config.yaml
n_kv_head: 3
init: "normal"
init_std_up: 0.0255
decay_shape: "pow"
seq_len: 2048
Each number is 500 + 50 x the weight over its row's rms, rounded and kept within 0 to 999. Layers, rows and columns count from 0. Numbers have three digits each. The size before them is the row's rms in percent of the matrix's.

# down: layer 5 MLP down (transposed), 768x384, rms 0.114, rows 237-241, columns 0-191
# gate: layer 5 MLP gate, 768x384, rms 0.118, rows 238-242, columns 0-191
# up: layer 5 MLP up, 768x384, rms 0.121, rows 238-241, columns 0-191
down237 101:466414462597549501538547538479399493405495573507571444548503472545495600523525411483590459447495579541587523528470509465512478506437577538462480559509489453603496434489513450499550472579422452539523445444562527473495406513511538517502526538469474438479447479441478528518525496503497488433512438423423523574533475492391524419552492437552507481538411471526587488491362524384578430489522586525533527558491430578537502401507490474438501547542531553530521434458476504489468358500553529559531467481523441530505491482456633523440424551512401544481591509453383502439462546579500370475
gate238 101:435573546483529494562545646509496454487422495514538429488549473483508494519546512505391597431468508381552479529491519489521564463535547450509533613376443511473462437490528429600445477569561433491511510531533477593523526506518491533487525471523521382552462485466537435447498494363489414445539481531570446497453450580480443480449510403480492482520409440469553586531481608532538490454365539555536523477543445493468510594545563497459452519548472449526604525464572461473493514503539563455514461491567480417495384449527540483515501549504486547477567578494542457476465530518579553441
up238 106:468564512483407526509535507414424468533441505431545561546537507441381499547491518511463507561579519577446491541419428504473548550568605444488491410512513568522573487469422480448557468495546475464580552490517513425540442520465496395455503506461418595491528510464555448578443483453474479505517496506475512555519482492602463532528555469396538558477626527486451456503521509469529599456551520483488386524429504480597422567596324490533399573498512473465538529530488508473563471531548512489514514550498518582530579487472422568504465436534492451609424486534483542541518553516591522541
down238 100:545505554467436532537465569489565533504519387526462468442527516536601426453551534424512519500480433578542579522471524505452520571597531490548573404437511417538522447439437486556530486554507535378556486471453574420455511445419442422480428490459577473472519455502472412520438533534536476466543492531381502460552425540521499464452473587450577592469524435517633552556508540599528512449461458589427539478548487450412556426449431520472448554542534449503548508512458482443586459454563516462474565503465515496462499497498436536580442529637489497506538568489491530524466528478599468559
gate239 100:500510498521517510533425525496615434451553479545544453428488456512491503445492475555468433500504531530510483494571520546518526397499469522396525439579464456513484491485502564492436444464504564584446541563417570523495599519528506417547410478495533497573476510531469526538473523434511407572458418582464465593496471451457513518433456525598485503395513556479589465497525607594533482611509582433513446465513580506441466512531508550417498435514526527457351558517476517517434535478437514446575518482517460474478531540562477468504567462523467482473526441492466480537495483534443420412
up239 100:431517454495536498481502498475497526488562465507456425471491456559432516503479468585512492533534594395488394483550454538595438371477472491505598562530513576495503516460393526429520450584512523527492529529537525483474497571396500512415550483527508562551505525443476442518528496520527550500523499482449385490497439470421492439442550499599513540581413539495478486506342479431440477497434447568439479425472524521556469525498425426420524496462491394465428431468595427436532462442499446520502567571515530525471478495588554470614570456557536586529527555399510543490475499595467575546
down239 097:393449542404512533509499424477464454522461504389427520494580489480418513359541469511559454470488483461477452526433565518539552458521499539477500571513506433541489558492468545454626509527463470497534561549432510491508450487530501448400498540490519445391475512382475412526496429518547444551481401580444395502491554393498519507492470449480551458497467471500468475572479472496505509568462494510581476443518525448440534411418542405481438498441490378589509438525470403411458566555506483469537555427591483490461456576549474489470539550531558473381502549372524542509535528500444448483
gate240 102:525450436394533544415494579505498510519546479456515567514482464537533564527436422522597605454458499584524468477507448528482557450530514417536486567456535543579401422506490513461508484489494533458603545559542585492589443535433468512590517498531575424499536570486585515521483532575423443597525500519418563505504452407457501524481553575543609473450529504447468562573484570474440501485544476566481567482481444497446479536482492492551457411484513419593486504464469490519518377437542530507525517484497444531446602533557456468519543457501464411496547440567537528482444506485493417472
up240 098:465553446510529561492453463395488536391472479396502455419534501469452488433570532459481529447374449543617474591530490512459551512562528514505461547373562552548448514502440411487504498446537456457560544509465537544542497635458444579482552511462518500549477521473483427500465545438559456494589507478478558457454501524465536475485531623507490443452483605464496452577468555513408514513434434493488568488549520458484527518544490492488527380557518462539505564499606445587498553565490465484457537526575420547380510551507502403412546465491502452428579514497499452501501579516560428433
down240 100:458548461580470553422588553441467529519529486491469533494580532467525431513552654468503503527550506570524523450542552506451597417420437451511467544562589525451486518484408471440478494482495559422581503471513513441483517481407474515548528459399540469557497555533479503435551429523425514564432451534507582485395552507545440455625535639430553484535503599476531420520578533514488414513549525426360441467558488383499534482548473518507572536511508503500552502553492450489453487497430465481535491457506412376424527521501434454441567450443596503474483496450503503567518564514436414433
gate241 089:443544491451576464446508476443453465465422497596484477445574458474491430571460417546466560527500534551485483494494535533547485459543507496509505416541432534470551441646520482516440540526541426578448493598530496384568572568482447472505459539545501559499596495584532535581446583534485502537491473514590495435519464441470492441593436508457489467513538456614602484460505405583578531608485385495557415529455404399482541562416521432576494543458495500487557524497446501505521473473461612444444512553502516516506446568530599412497472473514509529457532562505478470502403524508396451540
up241 097:609480488472505546429360421533400476480505468497509505485504560528514582551574531552612447445492549531486429386498542450445578420478412467473415577414501425531557452365487433494566512544510523463519473393577506566588452511524506489448527496476543485447520491488479454498540453431479564443519439375485495489488447580461421419419460491476490515524508475510457487532495590480490468442514478455521579555499526566619478476506533583465537453581494412520567585471489484426447561551452518573556485433516527564513517551455518566531488536445490471435473515532538442492547561553478515554
down241 101:476468502564484508466459475503524484562501481472477500538517460518514537539406598516520562484491538541476520563492550509514527532402469553474433491445453406491577395539493457524412426547443563596525572455468520484547460581599557572527395517420544471404479460429475447520492481410468469442495472497485528451475576432405462584511480435543533578466542461474504562586549535515617488482472451408574456493373490510508498366527438476444635462478463547505613488496477584429474522527481568486433495573449576463512410529581446599429472499525562499573466507426483525414529458458439529622
gate242 092:518486510559470454540562549534507475547412430452445566522499519473406590410526483472458516474523514498555428555518416477450607506496472501400526489545546489405433504482457452475387522437549466439521532562456409539564529516477532495495545399438507532481511487526449549449501506478571485490529447357481505441533445456583573548463544490467471468462538519428493450566400554446470476600513497503451562500530545463422500512548561537464475485459580466447589521544484490469536472477451493534481554563452447491519475551448558568428431471570535432507542549460513500501520521451464476466